Part of a small language model's weights: untied embeddings.
Each number is 128 + 24 x the weight over its row's rms, rounded and kept within 0 to 255. Layers, rows and columns count from 0. Numbers have three digits each. The size before them is the row's rms in percent of the matrix's.

# layer 17 attention query, 384x384, rms 0.0578, rows 223,255-271,288-302, columns 0-95
104:156136140142133105138105098117118117108117147092134113129170122176105117122123171085138110099140128126119144119079134132123154136108131154173118142116083126162108138106185098154167121128129138085147134167103171139123154137094185129160110149117126109138117141094173150120128124177139129169
094:121168131113114120106134111142136124132133122122147101138122120105108141138117109154110119147090120121112116146118117129147129169166134107144199171127136135121132175099148131091098117131125140150132158146117162144194116129116085131116133125117128103139097147081102096113164133129112145167
075:160118124134122087134141134142110128115149094165132141156127111102159135130121137152149068149089130131131088165153155094105119166127130146132101148152155143109155155135136145117135117161146153172102140116130134124156126121135144107100137146123131137105132131159136144140131149171069148124
079:159118121118138122125127104134118090137110101122161155173118150116147136097073147119104167141104112107145099129144100105101130129136137161130121177097144123149137182167137130125115120136150135105120112120138138157119128148114159110127174116123151119110093151130128179132148151117136135136
065:117113131119153136165157108118124146155136113126135148113078145105114129090157093127171085137168141176143127110091148100111107162169156086113120145101100113117124079104077138110166159106142087124102130121130148119128117119105090116134135165132108114146090150167139147160151106130132114165
096:117089110150129110138107162164068107128141152126154100133121135121118151121063151144087109132116127161105119121151161149149112145107159143178098115164134133123107137133130151144125116103112118131187099104111131149132125155134161112158120117134127143101169164150169114150141138146152179124
073:132093123127115102104164149146096083130126136089073102126114128135108121138114097145108098130148163085106109114087124141088108109083107120135132129166112104126134128083110113129101127097135144140112133137154140124123137121149067148097076167160114140139125096180136171123104167159108149156
120:101083131107156158140110142145159131110131137152103132122118127107155151142165092126134118112143106146106109114104126152130128170157170144116133101140120133125127143151102107115115132060144131126117160106114124097112159130177108104089089138153143154111125153159119119122136137116060098141
146:135124135152132092139143152109114142143130115129127137126114101140114099118092146133163120144147112150138121142132156157153150124128140111106108164143200122137148112129152119143109115138139125112161120118124144141166088127054161119147154117113126093157144087123103125123115110090156167104
097:128173148142138108098115159109129162137134120129140106115151131112056146093107132123123178152105168133140099123104133065127164147103122124075136161145124126125124138104175087164147151113136162140126150135081087171134120139104125084155117142132100127134102142127112114089124143118152137120
095:168151123132103130135103137129142142177108117128124090125164115147131130126117130113127130096145150141135134131139149109172160130095121094161094126130129117086123091118111120152114083147135167122098151164115156138153134117112148093076135116119129108137123100135148130115123118118128158171
091:088162118157132158130166155135085170124143166122122127089135120169123148159144124131104136096111120120120109149122133134150128131135116143121074109185095156135130113096118122118150182170160181119161140113108124130177112096143100128139103088174108129088134110106128124164121135138134104180
094:099123176114090092142118093173112112120113099138154155147159171113097141118118141117154095139139135106107130109158122113088125144144117140117129110131095149196151111121143097124114092169088126111139154153118106150118142116155153130104158153132136125148136130091114140097112161134160142184
103:129141090155133163145117146129137135157141140093149095103103124171111124158129148125141088139155146145152187127106074148167158092102144105144132113072155076101148123113137105158139105105159121117146139113137109126110153129122121113144146063105109154063112121159148120161126152091145166097
095:105108113137120159130148124154112146140122141075131118136090125112095113102140108138090140122134138101100135103131148155172171089128133135115166147144127153144116037133120166154121126120133136153153078089131147123147131162131127103136120093118125110117065132126155113107083132134162143147
092:108155139129102130131166123112105106106117185096097136131103080079127111125156146127162125098133120188170152098165145139138108100141113085109134115143141153094109126108160151108103176126092105101123109116111135122152139130135118140122114114077122098141128079116151108145080131077100133150
101:136154103111128100134153143122116157143154139137134125150134155074134105140122101132139149130120153114178128114172144171109116143100127110047139091136096123121132122114156158114145165134141088129102109100085129149146128137073125128136130121109146107156178126147101123185149101106153102182
094:091146128118120148080160130144099126148116132088129078144162136133139120102164128072061093135103109127134104113128150103096142119129119164123126094160088121119097157119132097120111167090121129102116138116097109127134130148169120135090111141107088101147145151124163119152095132128128119118
079:073126093149105144077105123123124142142119132118139123151118107141119124088093102115100129102164159110156143125150125132128185126154161123139152101137134136130108152134092156134151158154143147122144124124120114119175137105081154098140133136168150137158130130183135099172144091124092111114
104:120105137143169116088106161134085132126148124129130113131155132137160152070079152148092145131127153112154113121164113113117164143113117108145121128118133146136121161114133117132124107097175116157106121097166167126155147114114141085109154113123156135130107162151136103132104163166146102118
083:128097152127164131149150146109142147162123110133075161138118137139126135110168117135184119150126133151157137146109131130120133156148140116145155139145074109097125115130063146090140134166130125124130100120089154121139118126136143112130085142124102078138155158130140137126098097105154096137
110:123102163106143116113148086102115122116155128124117107112127129135124181138105140129103113114094135142113138058088157132137112131104125104134115134147130142183114177106142113135132122119145098129096121149101141170134130158123157143142095122152116147093110164122107126141110101108123139147
079:156138113147166162140122132148144111125133141130144145120156140115112082116125133146141123109136125099129149112111104147103097162132120092156144162136090107123135104134107117138127136155134122150133132135140129103126114107137092127106108106105131114118160109138156154141138107128125138119
119:143158117121158184183109131123185113076139151125145180131099153114152108135134082096177114160136081105121144158138134139173092129148171183121143109139118125096128097136135153128144129122150131111134137113114105095111121107153099094113090117154142125116138147168128140084136123100087116124
177:110095130126095091119150128119107149184123070148111138126163128161106151143127134148118100109112142163131134122113139163067140146141118118122125154162135133153145163097117146172098110127117134152100106109144138159155108162091155142122170153117106118130141120125105130138103102084172169103
111:101146138155111148116090137102107159153126107095123129102152130144094150123112167152102161098142151070115070146092131060103152152155108134125141185162133119158098109163208121150103134077162152117106116133110127127105139140121144094134117131152134149107125092139093137127151112089119139115
116:144138137113101124142116145122166095161100112094133120133136139145147153121118134161128169123127112148100167107141121154116172143068142110178135138140127099125134135124082074158107112130186123125110137109120135106122127164112122119141128144130151115146097084086137093129114089117160132133
107:093172137148101115143145150147101150100103167130153115096115100170150137083147102134172145137122151122125102155087148134138125161113124114107125108161098082127092115154135128105145145144152140118124140100104120101124121144095114139113104116152126154062141167118116129140122121126090103178
121:087110124128077117150118114143125143083123118137124154170133147087093139131130155145152113171180143102133097132117155085116132121140098134116077116147119148184118086156166097165094166138097134120150128123139114133122135138134121145134167102139108151154169133119129164110084167125141162174
101:097146151128090121153108174154121141133134118083153102129138125080132103103182097164154088144167090122125159129095068134126112132141128156120159067130156093159130101155142081127136098133158138128129131134142115120079145115175106128112131142160151127095128140111128099096110120142102137128
115:077123118141097138161170165183133135153112160077097139142119076089119091098118125111121122122156135140098100125135091119166138117109124118138125174108146137109142076110152139140117136125106158125126123124098168185152157115100142143122121110140138122102095074128114141140102138125153158143
109:129145136138107133154127139121139132115139193130086173119128095114142115155157105109133110104109134157154131134203139124129103112139107089090096114134149116103134131115153173105102180134123096105138116150118089154130148172149103123099145141120140116148153088112131138134143164105095107127
106:090148138128121101152147129118129181139148118172130126129137122123129122152153134136157131106146115162156129125142168164146126155127149120117127153108115126116119117094072090157140156102141121120132134145088128156138113136083108169180178108119114117124155146147124098174112111165153131151
# layer 17 attention key, 192x384, rms 0.0567, rows 127-142, columns 0-95
098:115151147109122150152119108148142141171086138128140123149127101169083147066137171127122143143079130136120135150123148157091108098128137157142154131140156116127109128119181141161133140150127170143142137107141095100095107072109173088146072128153120153117139149098130133073134143145149143156
057:116127094106191134165126143132147114132133112122179086114131130095151162155120152149120111103160101122120161115130131115104149090137104135137135112141126094122102130110161139163118129117110093122128141137119159110098122160177116126105117140147108117093108136120110112112107175121140107085
063:098146097125112149120138124116128121123089154089121132115100143112146137139165141126118129118147140124092118134132182143189098127135100119154116109127101138103104125135074114103142127093095123106165106145114141120103153113101114118148102114131110101121158127108134115122111104112126146134
143:080168110157179123146108171092122123204136107113154120135146134152131115122109135152096097104104119079151142096135081132061077120118108105174120127113133132086106157103159128132165115131110132150090116124115128124093075126060127126141141140131146128100117141128163090118147107105164139140
096:186148156085123132078103136151098151117150117128120104124143121137140188127138137131145132119157137115080133121111116106128119136082157130149094131153125138134106103157104149130138164118127134137076126167179145160164118135087166134149155155106113191111125147144124130136117129094117121131
050:156143110120142120149113168114115159091066101105146090123145142121152147131139098160144073111094129110150127098094123069185127136136168108124142159135143133111135104094142124101108117138125144124044142123079151083125138102134154114150113138128123102108167154147114139124124100127124095135
094:110108169117071122084126070192113111078141173145118140108118113125120112111154164106137163149135140165136091177154130115157131112152140142104110120131089144167111118129106130098115159133101170098168133132153097124149142150182102162119129142113076136142136135114117137106140135126118147123
067:100112135144149146113121121118119159188160131122128122121145142123123115085123110116131148129121131128111137101089069144105118139150162126132155100119116128129154120126147148164117126121134147136114114099122118105130114085119128126149173130101154148143084123119155119121140130086138086115
102:127097086123128089129119117110116138135103102170105138131113126112095117147140147096126109136109160100151130120120143057079118118121103067105140124100145117140094135145188156128110091155147148152135121117119093151109125142106173103148116147203124085099133120148124115128123121119132122175
103:102133118144096125161100140140117120137147098128141156082132143109129084124131121098102106053133151168116107122110152137142122099108121115156067149115131129054112094118118126160130113157132140086114111094144125149082152152122126096166124104158178118130142113075127150128119158172176141131
090:128119105105115129121153108092093173112121152091127090097126107105145159116135110153148122106154127150099161141121124144181112161112150122116120102117135111144161116143140140071142172172133150094140143102109141151102140116157079058113130149096118162100141130118147086147127111106108089153
093:132095143167131144141114155120108137122100091139102169142170142087097123141123119164130146147140119150105145116099093145124097109134127131128132179125107095167107148145131119135109139106108087177139179144120134150162072123150115130146134148140125123116147170161135146123103114140177154126
096:124143130127157174171112110136136146131150119116105097134124168134105068178153131151204131157109093091153144089134099150091150092148150162164130108113112105152101160106136117111109152110114150149156163172118093128138112146114162182164104105161153151144136131177132116113152126130118129109
099:120135132115118104170138165134151146170117151104105160124147141135087081083123172138142142132129099165073110125133065126150147140144143164115152104117122152155160115131103137157102144161097186124149119157159105173156158150114148133119163116125170110081126101152122162091144135106123149127
097:129154154147111106152119112139117091144099141148120112078146155113159150153140139147131145121144161105190099137155129132130090112122155099136120102153113146102131111134138117142147141120136133120126115121129119101142142139114110143137134099138133137148146067148143125130175148119108116128
096:153159155112145138126144116134129092110134144125129122109136147155162163093137139107124152121110122147109156115126118162172160198097153132135133149146097134147127103085151134155106109153134108188098120108114155131120113110109147150124134122123128140128154138125136147128130120164138139097
# layer 17 attention value, 192x384, rms 0.081, rows 96-127, columns 0-95
079:147139134075109135109116123125111128087127114123144082111142131106141121107152125172141093174141183082098136143130137159112135157094112154104120132135115196124112175141135113108107103110170160142125090139118106130076116132163172150139153149152137147113099136112095095110131092132157132141
074:110128124094107155131139124173100113151125133085149134125132104155153090096118123170142152134116145077099123142152139142169069127138156135112140105177115141160141119103076160111131083108146175115138173118150091085165138123149098144136148116155128141084138153125120139152067149170106131152
073:177084084126158145203117094132163132123112168118122107157120159106092128120151077114120123085164167134133104105148164115137164134106149142127119093182124084134140109111125137136097168117138075127127078102156081130130110138128161119133130119119147089126122140138146109125155152100100121147
071:094129179133133144133140170157154143106126123105151156097150121140127103104112092143114171147156145120161115149109157120153144134147128154127157151144152147172123155145175081126118118148131129180149131102121096152123120111099115102087129094163142107108122179156082071126147112119145148127
072:090113100104115139105165122112154125130094123113148156126129124081129107136119137158167120116090116088166103136159135143093129112078122100099116097086108074136117133114130154141158139112141142160101156118132120119109104128116100084133105107115121164126138124099116143129137177143151139123
073:131140138130129188137137158151148113107185115143146148152113086166127127166147082092151118115154165162145109122133110111145135141125118158121123140102142094118066135109186052147148147153112094127119121115102128107147126109110136107097126107171128102105145102125130124182173117111079080142
072:140119106105162141150115124063138109120142154184110116121162088082146117161111101149092183124181135151105145133146154122110100143156128134142117149116123103137109105081095136165107154102131118125173096128121126145126188143095137130081095117120116134145121097104116126111170139143117132156
078:130132107131114082140076114100116180178125099123103108138121125146117124201155118146133126143109141090079180154115146126124084107140075075131132132136133122151134140160126147095150123126135153125139110127100140131142106107147137130160126136121123069127109088151128174112097153159115148148
072:120123152146116109119149099182142133107155103123158136130109118127191186144098128132163112157107106120112145145174112098110135097120140155131083123141130103150113112145127109147159088069154119108097179121125095133159115163154098102137108141137137126135098171132147079150153093114184103132
071:105139145153168108153147131166145105143111087126129090160133131111096125151121165109126111141092116092090139065101123102171116100097106138146098089126135122143074157132131157107154052114097151124118139120149127140183141117133130127151159104083068116145090094151136133120141114121107121108
070:106092128144081090103113090130112104125165086121122132147115122113159122110107094158109125111104115089109088131150160118108150119126132131144118144108106142165135131085123118105129157120149104115101132099109113130099122163169135125096119099146143104133144126162134134135095123096169162165
070:148096101135121101123142163099129121118105116134149153141142136162163117153130095132125118136104140157106124110173146112149150105138140128172108100109152104166114136101131133147088186088106132112141142159092126112113132113119157164095136148133103124115090120120154170092164082135162101122
071:080132133130176108124133044090109132126151146168098091098095126112137134150121143125154136127088130100131110097151107159111122122120133128137127144105167138144127097126144151106110123129119151089126109142111164164099140102091107130132145100120119149087138107136123132106130126172090101082
080:157125116137141101116198150148178167145129129127186126138139119111101096118127144109130137140181110133106152156140124111090184105114159136163138168138109128123119162186114071138138124126114134147104133138158147094149119117110100103159119149137154102166143188148144142104130142124130153168
078:122136108095125084151148136156121126183121132177144136154119121109123139095128139089140127144147130150093115116076127110092094111189143128134102101102112085141101101122141141146137112158140128127116149143134092130086092121120145120153110148159135168147095119102100099141154107145141115112
069:144108135140173142089154125114146159106119104133099110142123086171106091126080139131145134129139103088187137081133181111108149141141142133114136091106096120148109141140159138132078147145146102120120084143136133111123112103100165123119093154123130151150105148148105129127142165152137122145
080:132125103084119101169125133147133132133138119133162083130168140103121142116174136155113167108133151150129166145159108136083166156160134114125107115157159113123112111139143105150179112129135120156153119145119112098044108098174128148134122104145121109168120120163150109134135114159108130126
078:149075123132124123144141124119130113103114129148150131107134152109149111127136135159136104117119134147108117140174104128159100149152140167109145118134153181131126123161106162093098093124117129129130076151160101107134113101095104138127125090117144098087123083138114136140104157153128073130
072:156130144112109176080095091109141096155131140121100134102105153127140099170132111113126071100140123115111127108157117148128096163094152117106131138119135177133115122104121149081095134130120146091133195154078122129116168113173117144124128122126124110114140151114128118080145100104110153117
073:134127188105162139152122068101104107109134169120133157119109095136117097156091105122128136154112129110111178153149154154122114143094159145114164108100182168113141111105143125126185125118087106124131129127104182136169165141119132141097121125108122123115104135117148090165150156114132129145
076:115145114115135153123141096108088132110135152148123109106151145117124093179137117128114129149113144147091136084086112135147097135099133109092121135120136114100127126099118122098141123140158156120121151120134132159104166157106139101080152154115130123104093134138161103122148096122109167146
080:149140119130126107161190167155151144131144135108129099117127111123162118153175127170110120181126110089128112123136155117157148116136107108155112131147118122104154132141157162126138126119121108104104103105118145088153164106149152098140098084149123137139114173101150116123142136106111153113
082:197155083154120152083130157093127111099078127129143122090144189166100102157138114124093129123077141130133141089120108159108143140124120141115105113102157051137122150152156116154090103129107135155114132138168115140122119142124147116125064145114126159106112091119137153104122136138149136109
079:121137100097093148115130116105112132127122141130165120097087131136154120106123129152124139131131124104180145133146057183058129149095056107164136104159119125120131128175132139146119144155167098147126159109139125163134159128142175135133116106119121111138125153145126124124132091160160139119
076:141120140118120115145106116155101087128124114143133142090152129169156127164117086180117151087108130167143095137121123113114100101158100105087150125168124108127153141114103130132099163101140157134123135143134120154121164115149127122118110117166148165122124155120158075144110114172154084160
074:111107095109112125123121091122097131191132127118136125092116107100133162130086107155123117117129164134175135178125151174103076137131082140087148122129119168127115123118113121127103145113134165108132110175129122114126136167138148096110132115122166159130160120137134117168104169127102097084
069:148102156112134135150120120094144085113138146146142151114138146104102107127098135178107144117171100149098122138181134119122106121114127139112117119148087100124133159136070144121138150084136141110139123126113136104103147139114132166145161140083128134123132084127152109116170105128130096108
074:127117075122112132133122117155135134085144115130101121123155139084164086158079136125142101175133095128098108170169143135122100104088107085076110161114128151121126108137135146109143151125119133102142177118088125139094096084153097101122084114133123146143109174150153092163136150131106156147
083:110109112112116139119118104125091122158140114093085121102125089121123133156144182154144127154133114100145140127121150152151121096093109143133133147091127120122141145170117098131171139152125148141091186100108146157145056113111161141132133129134101132159102127132093104117116150136109112156
073:142141124136092109123161137161091124131111100201134151124139114113108108120138156162143162158163138128118108174100131144121114131172143164143133107098119118167155134116133092149130152168147140142114131147121120139129119137092140118096149092162142155111151147117144162134136103144146169164
078:113107112131155137128115116146154151157107152112154107116093152125123124178150139129111174092106092117106125085124136144130141120143127099113100102117165137112152141078154128116175108115103120102096129149151135110118169119110106162193150038103103141117118137129104143150139119128126142116
084:144114131126152124173116102133137156137166150148139113112115146119126134110142086142112149087154126119140116113089134185121145144143151122092121118126146122070144125121119086104122144146152148145081103163107086117100166137112110145143107105101139146110109136108148123099102080151125102091
# layer 17 attention output (transposed), 384x384, rms 0.0709, rows 192-255, columns 0-95
092:129118101067137081140062127119112137137122115134140111130120121187090127134093154132103143157141141135118166154095134126153116115126136133132160153145123136108134127142160121162102159124100062150107131130127137145120106148101119117115116099112101172149132127107129095097128133192138145156
089:149133116143120116112148104139112161099114123133161114095164143156101102138087186138146124134131148154139122091114139128084104101129103157124116166148128144181160090137126154136153139125087109095129118148122112158114128141100118066129099124147114141188153134156159094174118135102135106128
082:109126118151132154102119116106128108132161118073093149132105133122157127155139113168160142150121143104125135144126090096141140126160151094086127127141096150096140131167145119130142118167142121122151164147103170118106104105167089173132099118117125136137100110119143173095119121117109098113
084:139107109116113117123118128131105120150118126128117136127115127137121131136126131098134077096102141111146124127104148114144101052134142116145124131147130122122111115140119119133132151132137124138142152107158123151111176140153091101122109121128083098157129140114115074123083099135155151127
085:114117116131127084116094159135139124143109160063120092138176170122167088145148144099111143105118135162156102127158165121147134155135128156115094108157115129160117114110153163096162124148134123083108111129110120168122118138110144187161147152131137128142085140110140106126122084109102134101
089:092097131109170107116134154117137139154146098086124144140129150107118105134132127127135113136112134115127068088089119122104116104110126129158135134119125088151117130112161091102115165160125113108119137132090093166139126128096125076130165117102150103109068099133119088102121139102063124126
082:156141145122145133163142126135122171104170097158103144120091178174135112133160114081108137132104182121117119096124149136170119105093114142086120124147131091148131136104096138088124112080128136123117171122101171208183114138129102148137123122159122104106133137129105138117083093072120163155
095:117151141149152118153131125117115159087147109126147147126061099122111109109134126100154116126124131137105104161147148129156118147172125126136147129100129146120134138107082134102184135109106120143145115108120136173125157117161130119111128152122150138138156088187112136100144145086172144143
083:144110093134127170138103109110076124179138159129117102109117100081162110098161163118165140095148099102165115111128143118126140096109102137114155082100148132119130144147150108136123116092128119157162169163137113155135163147149105132119111113119186142169153120133175121140108170131105128173
085:108158132171154154125145162140107150150146147164163123123137147097146136069132128165094140134116094074134107144092153079137118160116102125086138118132110126139127118114144112135139178125133123109136146137092132179113113137187102098137131153108141173090136104145134134173123117125136146095
081:193135111147133107171075152126122139128134109112131123106109137141122143125123139130146131109130098155171137168107160159075124142156121125135125137161140144126137136185129138143133137126141082116130141099110150137066107119122126175090084121142164151133161169121102091121148150128050132112
084:140153133147123179122117111108132100104099117141113147122100098131101128139120085120114112120158110116138132082143133174168145134150134103110130171138150156105149116118121117160135095056114129129099069113127109073124090115127093174146128149088114103114145135113119131155125138112155130130
080:131155143123087137133160155141150117148095079158114150150145134137138129133142098093149156135089143142089127125142149144120127153092167135146098119125096155137122090132105157126160205121148142084123169153124124119084153127137168109118097182154126113133126130129182151132118077137150118180
090:113091139097121178106109113122110114146129139097090166141119117154118132131145122143108128128093120118122160144120158135168128125117158122154148126142123079129088152096099080098105142124121121154127135157164121156117129136146096127139133147155068135108154102126148105124120109113175131111
091:136134116122154178120132095131156119155112105129102105129091107148124133117140123155154161165129144118127154116141109065121111110147099193133178114102081130137106134114148109128121087138128143126130177136088142111147113110063120125116115128131142135160145164133135123089141129134112112157
083:085154143125129128103130152162112117097081148126090150120157176112116119114140160137152146171176150151127132123136096112140118118119156113147097141102123138101115142141132118149098111141133174146130162139139157083083097162147108170143167156170144148168165164110116137104114084154134099137
099:105142130136190160164144100127138193145149111111132121156089116119089108107141123104125121130148097095181129126104143134165140120161148171135161129109091151119105155123122106120167149151129100161182174122138160153157169077144137107151149114160136101109103164122133152098160141134139154157
095:111122169144137160123100142146159097130189123113146136095158122092106136116161140128113117117141118139119117084152082123072145131130129099163114149113137124150134130149109116151108105143133118104133126118140129161111150188137161124160127100128113109178131090144162153154143161116167190122
087:143125157150142126147143142164158120120139131118137098152178118154140154136099084117095119137146113120170130136140146139123114114145125113144112114148124121099110100119140130170139141126138133109124112110144111125065146140135148120109148167063114141135111101091139095138094170143122088128
087:092107107123126126122089124119088137145111137105123140137161100131132094084089181122099176146166174114140105129111102161143103116156108092105088135177129133146101075154127110116094115141117158128149074145177114130090113140177101140127105154131128121133132125099172136123103111105138118110
085:113154149119091110156137124153141144107115163154083130148118166146099134144144162155130104149087134116156128194116156156172088105141100142151133092143136142130090109122147129131100151113114121073150121132159123156121112106101099086150138070100118129117139101091121120139094151161087101107
091:125121126115091101110115094137123116168149119117105169085163134091159109124092128109134110104138104123138130138168100134179081068136159140100119094099142130134110164158148121092120119139137092144086169145106086161104107178130113111117125128130148143139159112156157107130112181118099138118
091:120119154140139123125107160139130124130114142155111143202124109100122138085134127141090133131108138140119110131106184103118138083134131134157106158153122145109120072126091128133139150139153144112103163121150131101142114088117180129148152121108102151125139103123122112120148166112167110100
093:062111122107119112131089152164126105110104131154125083113124123105104121125135129078142117128107097130119134141150100128136130109141108099122160105107153123147116160106169088141152141104115162148118181145125146165089145159118123145116157141157125157146147175132152117102109159152097125135
088:160137141110107143157141154122145112152121177115135105148120144151121105103120131119143162164128151121088132123138131159159120121105113137148119114101169146111105136126175176134134132128122156163121122126084114106159136110117118153158151128108157064159159159126154108124140131163144117109
091:167120098122148108113102134092149139150148125110119141103139140118151081090148098123151125131138120117104130156137110166109174152114134148112145126154102168093128122143160168141135104136107151083140117147129136118141187135110125167107058077128123121143134122121116137131177100163114072163
083:153104127076104132118142100153142118111102121134108106126152131111123153111130129158096159094139126076112144096147152176123082152108163119149152145111117112122101133116142112132093143167081062113178133164155175126108126120128119108131116134093148140124164151110173122110087080117139133100
083:155148074135117165141104158151132099124144120149116123157177087117127118141125109144141149093149178121104133138161110170118115130116118160143118159125146116133101123104129178105131111096124087108139137125112113122106115141127119150144115131105098143112130163121171113134121127123063170116
097:175153103114148089128108098129154133109131132139117143167110104083141161130116100156151078126107120155164108140163110095119129163146075114162156118138170148152125157130155149101114160129121107132079129114128158089123153156128155107120144128156148146114177133153125117135129109133092109135
082:162068123081137143131100120118090124121107153109149090152122091153080169116078171078121107184127152126153137105102100133142115095100131154128124140142135111158109125099156086128136155127105144136156157122113160152111105134078116138105114129136136098172115134148157124138118126120144160142
094:109146136181131148128104127152138091116093136147122124150137139105092129105168141130140158107069105133154137132134121157145085094138152109123164120147097137141128141116198159126108141218117120149112137144074139146074120118126133112144130141142119143145081130139178121123131155097149155132
091:100102122144159098101082102108137106184136122090108107140119079163127141096110119114125121151120142150100143106088151101153100121143141163143119152132110147125134147104141152095125117141112130120114161140083137097100126105099159131198120110118131112086081102113137112106153136117157087139
083:119111155122140126155170129114115124141123117118111108071115135057144142115184089127072088144140107162139123105124139108115120164145093113115104107126124124090115161161116137110139103144168113119157140158111153104134144141140155145143159137129169157115168128220111150147132146151148110123
083:135135121112169132127134118121126149145126122142123119124150125100128203137162134115152130134127060120122107142128162104139109166148118165146137107134101154136152114138085176144057123164083117097149095117087137130157145083111159164076148122118141131083100124110140165109101144110123156138
086:105119116106120118122097088103142133084088147138121089095135150134134102150108072170139122153165128128105133111138138118160148123099121104164097101120129119161132115140116141181102090148147113140127105070121095111148088104114116086161118158132136146119120093146127101115183136143105144120
086:142111067120124115146133107096120141098118117133093163141117089096160135134112113139146193168111128129109146138106135125112155125181113147130165096121119122144140108112112131160100160105143107145082105136108188092159131169122095097139077148171089178081127141105193095141137152151113131085
085:140113116142099117159137137114117148126149080159141101117088127101158131065154132154109138112116132103177148134138129121134168141110093067149117078133188127136136175130155121135117127133156112172166142124088111172124091139165154103155143129145177125152131104190120111136132113126123136104
083:088166168139149120149173111127158121134122107113131117165127135134146144160121112143136132151153164194126071171076132100129136149148137132113157158112093135111183095132100154119135113140118159135110138111159148106116133128166134137125133103117135143105111161146102108156150179064136088116
082:088093139120113164152141130144125156155144103188101121180152132143112185122132134128142140142129123145130139126104125165125108167131119113137083125189135145159124155137108144141074126134138105120136084131135087099138119127140152117133128107112155100150125116192153145129138132127126108098
080:087177122134101119100110127119145135142113095106084126143115141126150072095155137148088124131139156141125153124146129112137108144118128133139128119148109166153161114087116134100126148166169192128161129162154094147146115132092125104141140117138152153086133122069136126148123160129149116105
085:115195144140175111132134178154179095101120130121135092136165141113110131153167142187085106146118146150103154157108155113154115105120135154090108109141152152106175196118113171182111090114164120068110142082111139103101061136117129107119087095090109102163103120165109114178153109127133144114
079:121129114116127143152166144092112138122120099110141126087185127112106129147098142126130103104133140161127080118120105118141149174111144140156142121142155170127107106123123149153151128134107104101135124138121115108144102136110107094123114144119169135152177073097108102094091137128129177125
089:110166112134129093113122118169139128120126123138143101094135075093105172112128131103121162135187166114105135096148135121174094067106137082123131128103149125087142105154160118128137144126132122100100125096140133159109118131101133102110149119134117123130119125175157126158151108103119090157
080:129152167150138113099153123146120113124093185127133089127170156116105121163120147103124147124159119146135121127090112133101114102123186113115123136084147136114178150144176127147132125130168151159109096093172134133153163110186116156149144091153124132127132106116137154100166120105119132138
088:126133087132119071108137140130175150131133157146121103164087145127137130122133079147110107126128119109062095173144109172139143111138099144084115128165105142101106126175138154124098105113112131118137078121127102127113110117116105091131127060143121104113145120119096069115110126086109096109
091:102160134115126133158132125123153152140131130139183122142105138088098111127142093125135119113148132169101130101084149119142107169116136134089123138173135114188154132095139115101101161148137075125098171137108136091126147141088145116129135143168076120159135166132104123150160106101088145132
079:060128105148131140112113142116120158116127089134149135118153137106128138095140144093136061107109109131101145130073130104100127142078181126135157100115148116097161111136132115160159126111133121159140136135168094113134137127100126151115130135137070145111124117127103146146130145127112165184
082:162129111152143135182135130101154110117111087109136158122150095130114117121108136115134150133115109102112137099085146086159153180119129168062082102152125126110151125094115113145146085115138089110164171121143139105105100140192115130147122115134087158122099120131109147099153139130145141108
080:108132111123096143167130145137141068120119165126183078138138171144121171136155154154113186140114082136155133132143146106162128126093091112115087130139133163128170122138143159110094135200170141136125052110115182128138122134167128118135136130107197152141139157108110115177168134140101098138
088:130091128118089140137147177086131094112093139169130158138144128138153122145133098116130110134095102133120118170083126122133122108122120143084157108125118120113144082125140147112104164161116147116125101152117091110127122102100158142093154114155122147118125168118139144085130135079119044134
078:086157121152132135096172115159114152113124124129138117146132105144175105141161115147147133180117153138145116104149134087115127139116095117117132097153140103130120124096122112150140118137160143126180137113142130121089116108138154158164096123125123098122133135106120164156095170135133111182
076:159115128141111125135129118192161126168152119152131096100106150181136133115106088130142119125168121135094095198113102103108136111132146133170130122095121119139117131111111120127143125127109105137094139116132137107099141101146133134089151204119129125092136170112103135106126111125151137125
080:135138144163137131138141164125124103165135128110152131121137134108111162119100101109133128109130124105176117141102088142134139139094121086155122146149118152077116092120137106123135136123150169133151107102153144147137161125105125142155157107131175104086106118095136150126100122091134095135
083:119070148123130134135157161117090117073110169128113093108158116112176091096140151165103132114100132121116138119160095107167166161171109069115144128156145108080135126114140114149099118094134144128149117059121126134142109156134101131137152103086124090132098125112131129112118095136112118129
085:132184091114131085100173162120097097120143114148130140107141127106120089163144147101162104133152111153146175123165100135169127145119085117133150108108114103083112176152161119093103148121111111149141119120095120159112100165123158068082126122141173124140143122121134143135135132167107104166
085:192125096123083091112123116123103113135132135122099184126171085136087105157136089163195106105136154158086133126115144101136106152128121143129119115173156121127159121113119143137121165096096136143147097151143115114129139155146154119133113159091162110166110107084115156125140095108123151137
084:117130138144092138141127162124109086086101106156140126146189144119144140146103146122107094113115144113119124103141109123143085174082126126149143124126175151138139158138135114083124144117137137106145112149151146098154119114136169113131134135104138129120166103135117131175125148129127122119
081:090112148140111101102146132120127136131122148201105123152128123127129117153097126142104153102113079139137092135132132126132111127172115123077093151128151102161132122078105088124119149128113124090107152115140111102171157122146105116107158109137145124117148135088135053136161128118120140083
078:094146127134136129160099105119158128132121117100108114121105101118141121118131101104093125160133116095142148126120123107108142123123096111142132089110121111156142110097214099093130146158154183152122114119083132099133108107123111141149131152119118093103103086165158128107140092162143145100
084:095141137096111078124149144149143117139102153130130112111107167113088115106128119139116142133137108109116142173134117137148151083102100123167126120133139174125135126109113085141109114116147094124102113129134144156120078122141124114063106132148164160159136139140059102131115112147161117128
078:141142127139133131152106132093124085123143151106149092106122161120118130084129081090144161116152128118105129138095091099112145062135103113087125126126077123109132169127136132136110133165099104175154141155065149143092118081154151153123123131175116108118102175114143117112135114096138119124
090:165137131092125086144112122098137169171152111135097080110156144162077078107146127150127131110081111094096113124105167135139133108104143114139135156098134114139136125127135168153143082121106108138141124105120150138156093112146147145138145122101150133097135124112093157115172130166126107165
087:079112145154145152152111130134148081151179155114106151113093109128110113144084113065149133180128112156150088125140112125160165122102090155168109144110119109122125185151100102101155127110133122127152145122151136130172142125160109134123109104113126092147106127124133119143123117097103143125
086:139151128120122130101105126125103140103146133134170129135158087136135166125140132098160138121101115113118157157151104141124112129182148105161140111135162147106167144131104127126140139157135118103128105132139143140142206139105119132100103153122152098106139094161142133140067136107099145139